python train.py --n_layer=8 --d_model=192 --n_head=6 --n_kv_head=6 --head_dim=32 --d_mlp=768 --vocab_size=1024 --activation="tanh_gelu" --norm="layernorm" --norm_place="pre" --norm_eps=1e-06 --positions="learned" --qk_norm=false --attn_scale=0.177 --bias="all" --tie_embeddings=true --parallel_block=false --init="normal" --init_std_qkv=0.0248 --init_std_o=0.00621 --init_std_up=0.0248 --init_std_down=0.00621 --optimizer="soap_variant" --lr=0.00596 --lr_mult_o=1.16 --beta1=0.95 --beta2=0.95 --lr_head=0.00546 --grad_clip=2.0 --warmup_steps=200 --schedule="wsd" --decay_fraction=0.391 --decay_shape="linear" --final_lr_fraction=0.05 --batch_tokens=32768 --seq_len=512 --doc_mask=true --train_tokens=234100000 --steps=7145 --dataset="wikipedia_en"
Each number is 128 + 32 x the weight over its row's rms, rounded and kept within 0 to 255. Layers, rows and columns count from 0. Numbers have three digits each. The size before them is the row's rms in percent of the matrix's.

# up: layer 3 MLP up, 768x192, rms 0.346, rows 33-161, columns 144-191
# down: layer 3 MLP down (transposed), 768x192, rms 0.336, rows 33-160, columns 144-191
up33 109:082134138115091130184146145115150138103151084133162089150170179145137112067127123212083139176117149134089165135179142071130149178188165160124145
down33 099:146121065077118143155105124169131152124095142091110122103072152124117153180122140090161121109202138086110119150092119198135145093105121156069130
up34 088:079098158161184122171188152101110068120149143145096156170126150121165128141102069105110104149100119137101204128087184139089087136116076114063073
down34 081:103150181071119112125081112162117167171125114137136095142163131107109156116167183155160083098129164154095089184197097135078110110117108131128124
up35 107:096120150155101154116116146160122105122188089125163097100083122152107130154148220066122106121105104113145145194141087131105126142161100150130143
down35 095:168191172167127164157079073169148163127087123104129137089082149076130178075138088111103075092121094177143109125106090058136176148146151156163097
up36 095:128148114158123153137072113100181142089137108111118120131130120195190135164163148107128206137143134123150155085090144110111158163078121098127142
down36 092:192153127120175094145153140152141232205159163075101173186138054127170188137135097128130121152154102172117146158114124181205146167152154111176113
up37 107:115125126130134138111130123144124138094109144175145158122142147112129107101133116179091187075111115179122085112182133188139071129180155087209139
down37 088:132153089121116137149158166137139175120153141098135104177149096080100156151117142127174112088118129149098166180115148130036121150199093094194132
up38 091:121079193139100146152100070127099123127073091123158102090111109152176082179149111207184098157081125170137132112089144116121092145163133113116134
down38 095:154097126120128107087121155106104115126142101103142156165133160094051127090142155182109163101058152144091111207133089057099092156178162120183192
up39 095:129130173101116187117203118133140107102120109118125125097137200147168077158125116074144138090155145141147107156116154127133112092099126150139125
down39 098:085128124159143116193129105094108069154052162092124123115133189165109190154090110119112125141154123123133119084111187114110169120154170073195157
up40 097:129154119160187168129104103157128118154091146141131107147057120151165146142167104126135081116062074122167153130167144105136101193158098155131134
down40 092:150131176147124137141160081126106084129191112180084153129135177092154136141109168134141132154142191121151145120125111169038075097167173082152172
up41 100:118112169200111091134130074063087158130139153140073147154159113134192158133141123097184139077078127179090143129151135114163089164068087122080072
down41 106:158126147101181123156139150126103105156147080144098084109200059144126183151144117148170147143112104101211150160096184162110076076168139149117074
up42 100:184102121110195093121137124157106088146122117143091152116129191100149176071154081122104099157103171149131139061141100144130142072155094094110102
down42 118:160129140107148034119074128107076116137100156157180160168127170135127097102133078136173119136144108094144127170117141114172103143190180106146117
up43 113:142116214125130112157155127155113153112134116180146130125166150107166063177138095082081111145082163133118117123127105093131174107162111107106106
down43 115:148127105108081091127134126132114155173114147147119119159151142103133122144089098136186087176111192159115126115108126130120138136140149168071159
up44 098:125082100168117110139103063062099151113089107075158173127075114128142121127185130122169141086123096061148070150163138118137156142118132131155143
down44 105:105117106145099104145168084066123137122078097124197155156130132056142085107157108103161127121102151053145088161125170151116167165088182122116129
up45 106:140136125071129097074136153143095154134159146079169176107144127108153172038166110106134112099123124138084159149101088119118100126141121207111058
down45 111:153134098132140168118165125125150100195099100130152161138135153127147081066112119133182104103130124091171172126185089182085166167176134136126083
up46 092:140085085137078173151160171077119166149120149157141110139156063119121103136112194110107156108107146104103129146092117115099125139249116204204102
down46 095:113095110123123139099103103162112085076189115108154139112146109125113110148138142128136134151155175108049137133169181105067182182114128123174123
up47 103:135067062120119146126109108084133130094080123138141141117186173135170135118103104139094182125154134147096084085139108163143137157094125142115151
down47 098:166077091108096119151131154192112065062140161145181093115109085189115159122114104105092117123155129102204145148148085122061078106126178130047128
up48 104:115172130151132116098114096135142106142122149138116139139231122127179102090107114059143059140128104156115129129132137097109120165083122121121126
down48 101:124150111063181127133116086153086215167117110158143128157161153138102131138163125110127082160115159127102135186125119165073109208137130094176132
up49 099:174148111171133130110067173131146162125137146077162134143142170102157088213075119165125135120164104163135104129097090099112120148080120160087085
down49 114:082142204109139148072178103163131134121150104170122152162178125151099113110119169119144114092163113152087166192075132143080138112131115100126120
up50 097:118105127130076146141168100186121087178164109107139126134086160137141152090080101175095143108099114090195119125149158148176152094162122131104147
down50 085:113169151103144106140160172068103123078100146162171160125115091098072117145106145114116162097146134119107112200119144083090111152065111133142081
up51 100:138137121099094154103107122131162122203111058045123103149065146077079161140097091127105138122148132073118234127140076134143078140162115176188130
down51 099:137153181141150090209133155119163151114133115193199172151139172104129153112161140096124083120096103148125113157161088121122113128102071126120071
up52 110:117085093154168181078168122124126072134105138084125118084121083167164104154118140124114192126105121156174118056112171117173128148091144172133088
down52 117:132150211142078114121189117150125153110110097122131115085169132121138128113132109146089109213180141108142134103130067175126114118149174162090097
up53 090:093105135083141164155085109137141094146136140173129122190128167069109147163079118175095119117158086103113113103111195120056137134133163120104177
down53 096:142124141108140050067098153115158126135143140104185171100186181117054082117138102142110044181102138145118098053121065111089141110099092133120166
up54 104:155155142108110161138090072139122159116176124164144111149064076216096112129127106137083116112121122146132154103114160081075118153161118059105134
down54 101:154121121188183081136111114111142135074098132182175133217145177041127125084139127109091097151155163100138098155123126183139155149165057121146093
up55 099:166136114120175051139085109124082165125164149135103121202197133063150190151185123132122158126120047131122142110166121103114110162133103098116127
down55 102:108131111157101138109124090138081173147116156089133034156188161077093134118146109143109190072147107121091163149149123131117096108088108096147115
up56 110:118152144139121160158069125149058117141139149162128152102061126055140117160105120165120144226096112137072117180124077111122142114105115162169145
down56 116:148144083142158080128157103114111117092122118090119067159118075139118095072107169161114110158141162167120127116133092148094157139102079174147145
up57 125:121149122165077142178161122111097118130175109122100084108105098154154124145109131154003089163123170082110123189139142103191100135100115085103109
down57 110:157119070118097140164113226137179159094173127115108092088120081200094129141137106096157144133134129075136124114191190165157149149081205165145147
up58 096:109164151122133165150153140177174108135160084174038064136105110185125152110144161158095114081141068101116084076156076159137071081139166127167107
down58 105:130127129130173137091086109133139111152092106117176202152138125164113156154234132048178045131136110170127101142130154142175113096119161199144139
up59 097:168096111112095124104083134137157106131132088175123121115084055109206153116123130168115132078124147153118119090181072140103089104047126148102117
down59 100:125093080097062131108147185152153160106129061179169082206097111097127098140155087159115128142092149168065142110157145111117071143098122123149117
up60 106:166105087115140128143094126158191135123147112104157112132185147202158125142124086144157088124162095136153153148145118054118099140131156138141098
down60 108:126130093099119115145066069101118155046194132112142134137079056123087097117144128167117119117159164123102114064094124169112137093099164137129151
up61 086:114191116068109088179104142132158121103111150093126118145133169171113155153135139131063145097151040162145115189143156112140146159084168079088159
down61 096:121164115162102108134106090124125121048125177171124105179181119136133144163089122107133127114133161156173129163162155135137165093083180142149145
up62 096:229135114175131119117116142176103084107113144116134125132061103164187175160105112086108167151063095125152077116098188148171113135133147172128166
down62 091:184136071158119121141086134118119220114153081089100123082124143134073071184152055079147086119173146121098145170101172148101095105157141114147128
up63 095:081051154144166185125088122154082127125117074095101098113124087072098166178143142053152223129131124129129128110191121122103120155164120135148101
down63 093:149185144174130101146127110088065164139152138142145119112129173126136119086157091196186168172148155131145086131126106106075073193142169141089136
up64 092:141164169133158148107114123123130088095122094118114114120132157187128157158137120145100106169185154157152118127151135148157137076137139126153087
down64 083:128062127080137105098139109142100172136149153214115182072168140116076123120154127132125138165105122208134113167133130103099113177173124117150170
up65 100:161099102112149098126148103178133135174138140122106093044119152121150069086094139174183161175101143085080158154156155195112113142173045120072103
down65 100:130157070182065132114169152136120125156174127118149145140147146128112172150136090132086170107129119181140124159089100111065124177166136164174148
up66 091:172115102132093133094143147140133109184115107096141144136143125079114075110108087140089141115144119171102128137124194100152172157097141119134199
down66 097:102118111142122175165144124128158111153185183167132114096100136102143137101134107137086066127112101125115139166085100117093115062135116134128087
up67 091:116156127067141179140101179181088185136136043133112108147122143147170107145074099180147142079097143122120112118135146153186179124085127116056122
down67 100:107156164169088064123131174064140201115110145097111061065123061181146142113147108149154123154112102160135126132103135124135108140108166139158104
up68 092:154111095096100095149101122120162086106148097143107105151115115177127170109142073146082150121150140141165112142125066105131132121067094099094097
down68 095:092118072078103049143162122168125105087113127121142107086159130130156124111106131087171112099076147120109170124149116164136079150134125143125142
up69 093:157133100176143116112110056155153139161165080135116141132144127067172165154104133153143146120110112134145112065140151153078145113103099092151134
down69 095:124144131121121149099181091163104089116097156137122160135177057117108140057152144136113145080136150114077154158130132086086122108169161112127113
up70 108:128156145118146104138116156092172144150077148055094118135096099099112075095112127090118130173131188086144113114105079086148103107126116144070138
down70 107:088088067121114184133154141143105150137112153143167154180137161086139120105217067148141117138105145103155107094063133110126130122136110114081081
up71 086:092128138106116161103130164099183106131154086113092076064125106126122087139167107090085133127121196131113109124152092082112152116169085104147132
down71 091:166105094133100088135106122173175143128147123151103108124067120084061160193147135133174119136107072140189160121177136142105135103114122132190155
up72 103:158119158087041075104159131141114153126114096179114101054161145112112094104169132163075160151114138150133162136075160162096169137069129104155132
down72 092:180148087123146060120139120135153116069151084189157120116113145120081145049130096121176126119162114167153089144103145108091107118123172111186207
up73 103:115093196124100095169127070092125083149126128175032173129132184101174135136172142137166156144081185105122136137122108114083170132076180165134073
down73 108:120133150118115162178089132127109123171113103060165142146158081104128147136068159145157179161061158122111105147145142142069074133162174109116089
up74 108:088092138195110135131189113155111054128101140155170115094118069155137123154029128066131119078112164152151102141118092121134160139127179177102165
down74 100:097117155086141182096170118119104149116086133153136111152118144144128151133119136140131111157108068076138138057080088125090159215122067085140138
up75 110:124137152147200161121145102103104120100190100128133133122084102119120129122172116113111140110137034110149152058140143176136171078115060119091122
down75 079:152158100156120058119145124177180148107110156083107110201121189123129110113203188112144119147133113194120099117137087184089130110122225205112116
up76 104:130061114139093096211121110116099134096108174088084097092215177135159148177113163188078095136105150115102133146113103116111126105153120139063117
down76 093:113102084159145055084160160170149125113052108171082181108153104110104128151163074197144103180091112099125127082071092106061167133128125161110120
up77 103:083187112187136133152170150044107119092103118110062123149158179134128107149075143075101113094097148144136127113121110116142138131142202125113108
down77 100:141095147086097153099132109150142142071149104107209145134133171114171151136135189153171091159103115062138132089061111139110126122073144108156083
up78 100:106111160132153125113115120145185087182126075113104134106124108110116173128069115194135102062089102137105085100097157182100131103118109110193142
down78 104:128144136082122103093117046049110168103143065149120120167110149146110105152171121173097082172213119142153163187124099142144109128099143077111120
up79 100:085109130092124138141097182060123074126123146139087096136139132134111128196179141148174144077144110154144177140153098139132107108148115094148152
down79 106:107125128195093120131059166144131184131120140103113096101166099126099145110087120156130082154097187110143164136151132144116140126102104120153114
up80 082:110166127131136155103097117132134117127178108149193117147109100134093124133127132202152114168080078150101100144152144079115058078136118158137164
down80 089:164162103136112087113182169110126102095094131144158153122118147078123118126116170144159159113155090155120156126139125139096147183148140123181070
up81 098:161115232146108094145165120103110158085183073155115182190137117138144082117145155168147114141072088143117099138133160145140090122124117132122121
down81 101:103132166090105083109115162163156177181106149173102118095148101153124121120123129138094127130149142161187125104186096130156128128152113132126121
up82 104:155102114109130115113146107175169124155110148076127135171121086162121029077055097110141115105122124104150118164154131061138164154175082164162133
down82 104:128120086118150120115134121180162151137190066078156087106102149162089120096121152139108132079108160157110147163111143119090118099198171116155153
up83 101:093130183083118130142188123103132102115129129135100178128084128239138073100085133129150136138111121171102131082111073123105194148156128136134112
down83 091:125155172120126174051129175148109163089095133164146132186059130110120140121117162131138128153135197166141147123109081161127125151153130151104106
up84 099:138123117130142061148105154118079037189192157138135178172054092160128129121074131170124063142117110165087141132147170123132093129173112166085132
down84 100:106129144156137123084133080128155117112110123160166119177120153168161112121133098101163129155150123173117135156131111054136182135166165120110087
up85 106:102100146103107070016174109147139102166139139150129160146104105154152115097137119120120131127086134112207136120103106112102139109124164163184138
down85 102:168151119137141091076143117142097121168092164134178145156101139126079188136129091141113156154083050158109114107058128097113163166129159094116139
up86 108:157110106091097118175114115173095136161050123121138119181098112181119140116113109119082180107118061103081145179117100080138113114117132076151052
down86 101:149115116168124148079106108125008196114130200081066108084179115149130096171160136140132184144153152158116148129158160192093096108151115129122173
up87 108:157125204076096138112143190147109125200139087096119140114089141129113061109114140132134173159108125201083110136167164163137144102211121130102077
down87 113:132075114129086131145147185115123138136089117160148109107084126140140144144116149115085129147134135117098108091145137127122139140129198060136150
up88 070:180120193058098146110104069094085113113145174100151175107098155142156111085115152098146143156124177134144066149119083120114165095114157085169118
down88 075:089159137142141059104095137143138112132076095150124163200099124116078136158220136128141151147174202235131116111209145083126149123133142139155151
up89 093:149121076188103114147138128151158136107137125161135144092081099069105060120115097173119150109147167135090073166117145115147173133115121108100140
down89 083:139100123138064124141116151145046147146182152118143095179137160159101123092092114091130048135115147138172162114143151128114149153097172144180131
up90 095:146164174127134102132082094118166099147117116121161133060127159199096143117144076138156187141075123139089070140153090172196080114113148105078084
down90 101:145114180122181176073133140162137130152182060043101158136118128149135102122128148207140117113188083084146078148164156067117110101158107116088149
up91 114:147140135120153116110126124114106087086182077165126144143119124127124140136175158127169140052164139111154086110152137112120121134133174083159102
down91 113:144096100098116160110114129160132127075180078140143129139103111134110207158159137103117089086127123094114125142125145096144138171139124102144137
up92 101:120096170102092192180147115134141156145105111159119156147078186105176107124139107067114205145103082134161172122095132162204110131075143128104180
down92 113:162107051115124126130081110172119134148120125112139086133079115110127101143067099142192173148104162134172110079136131126180182142116077169113124
up93 103:159133098090175096114065148139063147086137156131099090065126087152132103107163138147113150108147142110185122073160136094137198154180125139101138
down93 103:086116133119153210101159125122204149143067142109132173150091130120172102156119117092106131089088172103127181095145180091107122095157106069104129
up94 096:109107140144111106106105055142125129125077124124155133147144106177115191173045094076139128119133153137123045132118135109100153147178136174121111
down94 097:174133164143122141118159120132118101113164113155106109145134172115112093080066154179093142176125147132106189129137113163120118094113091152107084
up95 105:126149149123155145121118172148189105129126090087136109218123055132155142110113128092094149141139132062172136140076086105117131096167123141192138
down95 096:089114113127172120131165101149159175113139167072173131165135167127106173177144108166177179144174118058136122116143127108144131167154166189096136
up96 086:185127148152100183120182203095107106084122106127112071137096115104118155130162097169125161121096116081140154142144089137116148140145140122160118
down96 091:090148122065148105117141094121137134115116146115133148127091135093143122156137150125136182152112199106164153119102132084187066117094130119174116
up97 104:110127203168101168171122182114142140114122143073120111093145119097145160164157158150138148195132099147128130115069143125140145180059122071115171
down97 096:174131138116111152159174166081141089109119099099150133122111099032122143120120171135126119067134117140124100113062141129081138096147163183129137
up98 106:156123161146057165113111151177087131156185149108111144154071111121148090116112153124094142083133139091154153147137105077106148180153117130180167
down98 102:146136100161120087127158134122179125147093172136138229087099163122131105117145172114114130126109162155127168120102110137122161091133183115096101
up99 106:076113134138156083111121062041134154172117159106125157121151155168144132134141163114141121133159116116133152115134086107142064156113107150111132
down99 104:147153159127121131141106170080059087126143131139143205132105092199106149078161116129130132043120040164146142180063178101098138144087148127123152
up100 099:110091102138061127114122127128133148160184115166076133111099134096124110125130108112082146115136104116164121112192121177131177121132108163206097
down100 107:083076105113127096074100169163170147098112154159106135129098186079097130149099154133091142102133120134131193126145119170065156146123159168099162
up101 112:143183147178152125155108192097110147134162137149114098087095144093159132125150114139180110099146145085217148153136143121112140147115128213138122
down101 095:139108101063180121118093090157094160086169144132114093140136096180104152145144177115079120091085102178100139141148159095122148140078163135116182
up102 099:165064100129145143107132139148144131096121105138090124098168133125143089146204136115125091116096124120151143103139126184098179111136098124192137
down102 089:124088157176117161175122105150117148116145111121131072143140086088094119142163131139093133124134166072096096138099195157154118060158092067099103
up103 103:171122127109122150121095067158126143127111118151132152098102122099109141158096094142083134126073119085164133145139151093104103126129162155119163
down103 104:085185130195037172121173085107133171200114147091132130131186161134097065090190152109143131123167133095132116038075128116146135116133124157158090
up104 107:184069145143152125080182097157078126155153112120137130127053129205148194157114117125089118092084074098157044089096136146067148161117129166169110
down104 104:182146120057062111175151110134116139206164106037090106134117113169134178158150189141181125099163103110143145197094096085114110124141204069124158
up105 103:096177138093134097196120111141125138160128159081138101121127154070160090119087084118129089077093147112150133178121186140152173095113082117107102
down105 105:164140139119186091134201131164088130095137149094097093130096115094120193116134109167146141102139100131122123099101106110163065093150194086098119
up106 096:116120070166069100066109139111151146157167093117142121138109096115127073073178100175147157091104074185089159163090129133035107119131108119126105
down106 096:141122209103098151146170104128163126084104210169092142144135171102138176121177094136127043132150207054123135140178095099175128183170140136117168
up107 095:114133149143161102146147093117064156154091160179039227120141095153151092131164201122148139144143131074128126146120151064103130085139119120117105
down107 110:095157129109121115153152111132127169137139201124085089098090056160135116118089154127133117146096194101143171107132047124095155114144160122082124
up108 099:112109138120115166161171091142097090165204136184093184161114117142148130119108111078147120147158089116106141127161060122127095136171144112091111
down108 096:145108120143190086122091141096133170055100121116126084098172082091130141117139081172110169111082136160123164133133175117140164121119208148117150
up109 095:135104141125158176028172114035108096110151157147140105090150101093128153109144072162119132123185128122120113105120110136203096140083103125121187
down109 095:136146103128182120156077122160176104113100142060135152145102129106112134180129077154131084139073121164143097105213115133071116108118147144118090
up110 098:120104099118137097117105081135186148130147134139124116060148084151162146122171124159109105095122188121132094107119119150137133190167113224118081
down110 098:133120138113102159154116111138082154135153161149158083186110102147060143147181142177165171058145101185121157088130117114164169153164122126152093
up111 117:120131116142130144146104113147127126133148159103130134090061128149130115105116101179111161110137122069118059207124165126128151127135079171100106
down111 110:200090123125079141096106055175152140090098122131111095096156125174156081123122096129159153129138146162108089105074186165124110163173139137067127
up112 097:146130119099131100104098106187138107128116181130161137104209141074116173062138108103141102159116108121138139148094128081131144150030117151139114
down112 101:183151129100117104118099115178128194107164105179174147136065140113157137182165141131107140129149149159198123141143111082120014194123063174142137
up113 099:116094119114103074111104106103117132074145113123164143115166116110136175099168114142047215148114117144138077140120133117121135159157175058138147
down113 109:080129144114075142104117115165128139082171128096109178191159179194164075101172154111082133139081141084146110177073095122138126168127100132195121
up114 104:158126105135099204159104112130131085098096084189084154100125130119113137122082184136125140187115107150146161120130137126159050150080112165192119
down114 103:120133136129105129154096163120160148138119189110171148141134122172082121132104109146076156081162175133173112127090156105136168138164112067113150
up115 082:071052065142076075120148134094132172077142111112104106154150104123115124137117139135115143059162165186180178136133090067103135148107171037122132
down115 089:181129091108169159082133122126066126117134163175125104124111149080148182150151156147136133171135122154154095146123093174118131159076143201145176
up116 135:114088142149208080147105088120169033124101063086153147173116148072130141119101103159123107143124105104162074168109131163146150116174144152081152
down116 124:153130057213146106153074118096099155103144135198111122145091059136135144079131095121173133137132166148107165040117092136092131080109122098108200
up117 109:115098146133129156094130153109143149103133122099147116044139133096049098110192128155135101105099149062147104169093098113134118175106114071143118
down117 091:161110034148148117062106112146113140142132097082126145152153112169118062129094142167131132217150126161131091054109132109090131111127087136118127
up118 112:118140174105079124107100150119081134102136151171144118079104164154149110093153139161105081170060148142155176118161104118180121093156122048162157
down118 099:144086118125082121127146142178113155109166146116092041122138094115104108117134117126173108180138127116117071153130154135138098096197150151154051
up119 095:131117113145120127172080146093169126132155138184127138094125086115086135142139114127180103105096118144157115100177139098151136106134105125177113
down119 093:107163110200124143115211130090136117177138152091151153111144109130139143073175192155151106097099198115082116146118148126126169136102136130180125
up120 107:059029095091145132130135109145089167167149120146085144103135148127083148095111184155188146067090122163123129083116157102142172110164124141154117
down120 098:171113160096071190044167158123139167152170157180106063133060098107104105091090143076071075129197146120142167150124094125109106110138127147087131
up121 100:177111112179096105114128064152117153144118130135106078116173104115091119165193151111100102089114140122087163161078157162177128160109115106081107
down121 100:150180152114140127097122111168138132127096119194121138130137135149064134178118147059136131144118153063146159133190143128088123121184164098127145
up122 093:125096086099126161147142085121181116117164089166150141118091158138162106136123116132151195080178067102140112060118141171087111132153097119074166
down122 094:092111183115071069114128125131073163163146144181146115155189162126136133153148197125097121140124197096106079139184116145090125139149140126123130
up123 107:125103128159064131115141121121167140085118127121125093103148123102142121120139146174138147159132091150190107087117146140106042177213132163000087
down123 109:087161164126100175089205125092164107147113114087156109123094158060179168098135178163126193195095123073101172144186099112124113125100116103163116
up124 089:116136113157149144141109098162159125142127126130176162089109186122142171107157188118081141109099137169100109098155122170175135121203142173095140
down124 097:131161095101151090094077113149119129099102134098136081080148109139181121128115195118145146168136122152104152084108111115075179133143112089191135
up125 100:134129151124121072150101130114139118119157126198110145172125124146153051084157082161128165076115169152102211121127100172129068121134139160134159
down125 102:132176121126106131102123161118116124091181145093161165096134120195143093145057123121110138083155090104105080090150104105128135099068116169080127
up126 101:179069075105202127076120140189162134091141149140147143109132123199112157125142175118126155126114134105088046148095137109144184146107162151098117
down126 106:109150214204093134167180127133188183130082189163071073161180135119147117134156106101116193126093126134082145109128178089170125115132149083086091
up127 116:127062143133111142159091090148128131139166081110103138088061099149110171176136099170149110101103106103159069152098175093158219089133115155147097
down127 115:092080146080084122142177140160121082141108139119146127145086135101075130149140191117108163150137107134107122187142157113143139104103088100150131
up128 094:131102117091145120124152167119134061145205130093141060129127045154143145134122140106129117145211129097130072115139181117105088149191163108128080
down128 099:134113119146123136107123107148132116186206166098136116142147131092125169173134068151136083117153183204146157179075121129122114119121212058137126
up129 096:140117128169137120130130132147138124100103139094126144103086136087094138122116136150121150160107118102151016115050144140138092099132110124137118
down129 095:100080173125152157142154121107083097100137094138176174209162168097108121163128119130156144075018152113127160103177133113102173108162154093136146
up130 108:122108090149144089123056121129116083144130148152118081126120134156151091211132121124145120060104169099102126133130168104117132155125124159094104
down130 108:087096076043106127137163150168059121128104134110122103105099104127119115157141112190158199128115095160113157148099129092146158115161111153123092
up131 098:153108104166192174161074113141111136163169068167079121196136131120114140105150110095109096115130088122137127137120092139122129112122139108114159
down131 093:141123127113139113126089095102177070161152142067084134147145163087149125156077136071140157109150148096132129076111093111133133107132122152146126
up132 099:095113067131122094112179148185167113120168114175141105120163129103160115123148153147038152150161057065140145124142189147115162141169133117138150
down132 094:077113062136127102132136122135124115132107141175186144147145094080131148163121167105074119174114064103111145115080152127145159144111174102182105
up133 101:144149132127132111163077140163135111106089159119148147083139117129131099165183112207141143117112080167118103119183187171140095147088094104140090
down133 104:115158115121116147179140182133096121088151171147175102152098201096130089106114131122128115094097101141117006143149135121081201102150126093124148
up134 104:161120099169135122182033129138096105114155126098154129083138094135152125150150143151088163165131123112079123109095146130092137225112119109143074
down134 113:093114147109036148128136122160129162153142137075131170134144137115161041150144098106104132136199140150159126151196174116141204101166184150148140
up135 092:178122120117108155130121109126091122151107083031088133123070095111141167134171155163033166149123213136139086175076151160151127101146120144115128
down135 084:192186167114185134136140152186122107142131170113144075115180102146153099169162070146160116191198105121139140104148152082203129185140136115090116
up136 098:100127135181104128157162148137194106115124092054151062142107113152107170117121127158096134069114183112114092150164192166120145062120134136135101
down136 089:121112172090208084076124041175080129104109179112149179129127103114084057148143142115129168117122129152155156114166114134111149144097129093141154
up137 098:115101201151163171089157176148104042106147133120165096119117116149177120099098115180118141138129195142076105139154050203134156183142155137135176
down137 097:137099135147136129110123122129152150140150119136161118106127174154148129145131179135107224116131163146175117102109134200115098146110126133173148
up138 102:113175143059089091123133107133121126151111141114124165179100192142193098130115131149144123163155052184146158122145106200144153148150084131146126
down138 091:124196125072121154102185135122113120123147115081143125102158120088121112125102096179123154090129182122134147099102057132092141102068090130082157
up139 104:102098135178036148110111132146157077136106098146103160154153097149145165160087085132086154071105129070141109116114109136107161116181145117141100
down139 108:125121165125083097082127108115162090129116127104107168167099117088124093088145170134107092088149097095166205103116070144141132109114138149136151
up140 091:099119144163126183166163121157103166089139064103201116135129112135108084182144130130077132114136109126073134115090090060158124130133154102085141
down140 099:111133151174113142161132179094128191128119128090129123152105151135109090128177100128101158138008112159079146104159169119212145102102143115132097
up141 096:143165132145067108145135036158154168151109142154135100104120183120159131159136170089123134198161088136141074060105110179174093113157154089126117
down141 089:104110114170119139094103101142108140164109157141115120145114179089134165108162157128067140164205185158169166149146151131113175130115132064075105
up142 116:146138135174142117155120120123157117134101125108118125107205106113124167117074118118142093138117122099147136064049097227102112167201165162042156
down142 098:081120150081050145144155138159070164154125113182114127131088106232104091175072164126113194086125060186101107149181126099201114170131077071194111
up143 097:102122146145152074132100095128136108139102101093115198149171146181130108109077134124166166080153130137139138139093107155164116123135106144151071
down143 096:059112091116127148119103068096135107135122130167121117138131155096126106149082086120163104122074153113103161101131165086064127121084130106100094
up144 101:121088152122171141099112151089144137169104128161149127102064083176156093102169123083180186163120103141116124143132177126105134102116157186118108
down144 094:123187119111121097164157163096167153152133156174096128128181162149114090147137089137115108065112161124106125137106088109190114124105133151177116
up145 098:145079145220107117162167105176128126166129095122143141099097105129131070134096099125070130134186098163139134104087131063165072138151144135106146
down145 092:146148092108098137132109123181160171177165136066122122129166103152157152192090165115144076133119104109078096093150144112162110105181132122170082
up146 100:177117150079101193140110157119107138129161130058049186167049101123138100135167116090167148103136101125116078128158114100139104118170117112097115
down146 106:166098131162112115107035107064123129126119098142100109118181119129156147063159127098131128167115181097110150096101147127160095121167150140172058
up147 105:153151116124146147121153097124179098106115174133107131076152157115120109104126045056166093161137118110139199124140131199126050105133138157113065
down147 103:161109072173098126115117110146099158136155101141119108086143095175157142140098115116161082183163184109126100061153193116165140134116113144099130
up148 101:061129147113109078112211118174142059143136105189156222149218095114134129100157141138138101161074128168152206092139145087141187117159163122089122
down148 103:133112169147097161094154168119113134099137108104118137142124107145140150168120095081104144094128174150118146122108188165157200143123114119120091
up149 102:167134135121112096117127150110134161175129167181186177098137089158117132147135135182164102080078126173105091105082162109099193163174136082139049
down149 095:151177162148137161142144154179135181165153150094145098121130160127108116184134161147107168165152162141060117115186185126174089224131110176134092
up150 091:072060105155161089086129134093082128177165121128118116153178101091142184083149124118124143142118097110154107144131113109135111104137120082132163
down150 104:112122077105154185091120138088169110131172136131148127089153081165082058152143125176116184138125174093027138139131165141165149143138125177103170
up151 103:104134187084149138135062084125157133069147173175106160113192141112113113134167135143168147099150132174116158112116078145127105087094130122181108
down151 087:134113111155112203140141142207171101139125155052164121109103096155147106125158100069125151131133128093153145139079104146068129100157145155157044
up152 102:125116098139184140094133160182117090102143093135149110113120090111114167087130162140092154075145154080177135186115078099140119148134096059118163
down152 101:128151098138137135106120124097124103145124100183123124115123198115085162120147120112116131081150124114085108153120152047132153162125116104072117
up153 101:124133173165114090077181156109116138149153182147133104128114073096157134146151172137112103153111113128102068114184137114074096117120123089064139
down153 110:130145171167145133123122118187110102129147085120141199095106132103198133104090164111105178135130115158156100107120139145105130087112129103119224
up154 102:141122088142107089150135125138132088145118140105121096136137145128131188132087116114160145139093145127183193022143135116090216098144113127128214
down154 105:129117072118119168102134081111173108151142127154120137137108128074094140110104130160129147147129108147152173125123139103106124120116142119116128
up155 101:162141166095140151139088162153123071107133101125099104130128125104216145129115111120120107151122073161145146155138087119112135110067191078050112
down155 093:160170122135115129098144138108108150079144078085143187127166157067093076131139098163170095092081167117089113096117134157129131120162136138138136
up156 105:113114101140117115128136144120179124151108167075131097070139133128140130074133081157141166137164154084110165134098107055102152136162090132109137
down156 106:133137119175122163109065106067067104108159123101121106158046116109161183063154100146105119094175124130088143119214151130128088156103131159138143
up157 107:083084123121130147104143058229086126046123126091166137091124133098171112115147139191059157191150127095123133161099078154120112139117095140123138
down157 100:116152161148135126153132139106159105100143153202167191128142171092159173141105165132080097127113173166112186113104087087166119138145153130131178
up158 100:088112153107146135110106090120090122135128101110122165131097161173131167078166130138164178159175094114150056115195094173108181070113178061099128
down158 101:062140018046119134098125101157090112137126139082132112152127156133086135132115140144208121116096146056114123188158056171066074136147161081117087
up159 093:116116143097101184134131134082143122098140199104089127104082144091085097139154146092093121092126142075129138147143121163127138089158175152143091
down159 101:121079182139155057075128171151154144113140186121180056186124105131135136131125142167191133087139114129138160165182133076130104135121159118163124
up160 103:114117101126178155144097117157106126116139168093056073128155171159105144134108183129124135100096108126165184119114154150149157136113119110150134
down160 103:105070151098073200118092161116090108176095152180190160169116149120127073169142145136121182076110087064166152210101144128132181134110131129152097
up161 103:145109160083169143092083122070144143101153161128122157128135136146174112104073101099136137114137161189144098073067132134164135159123149164129087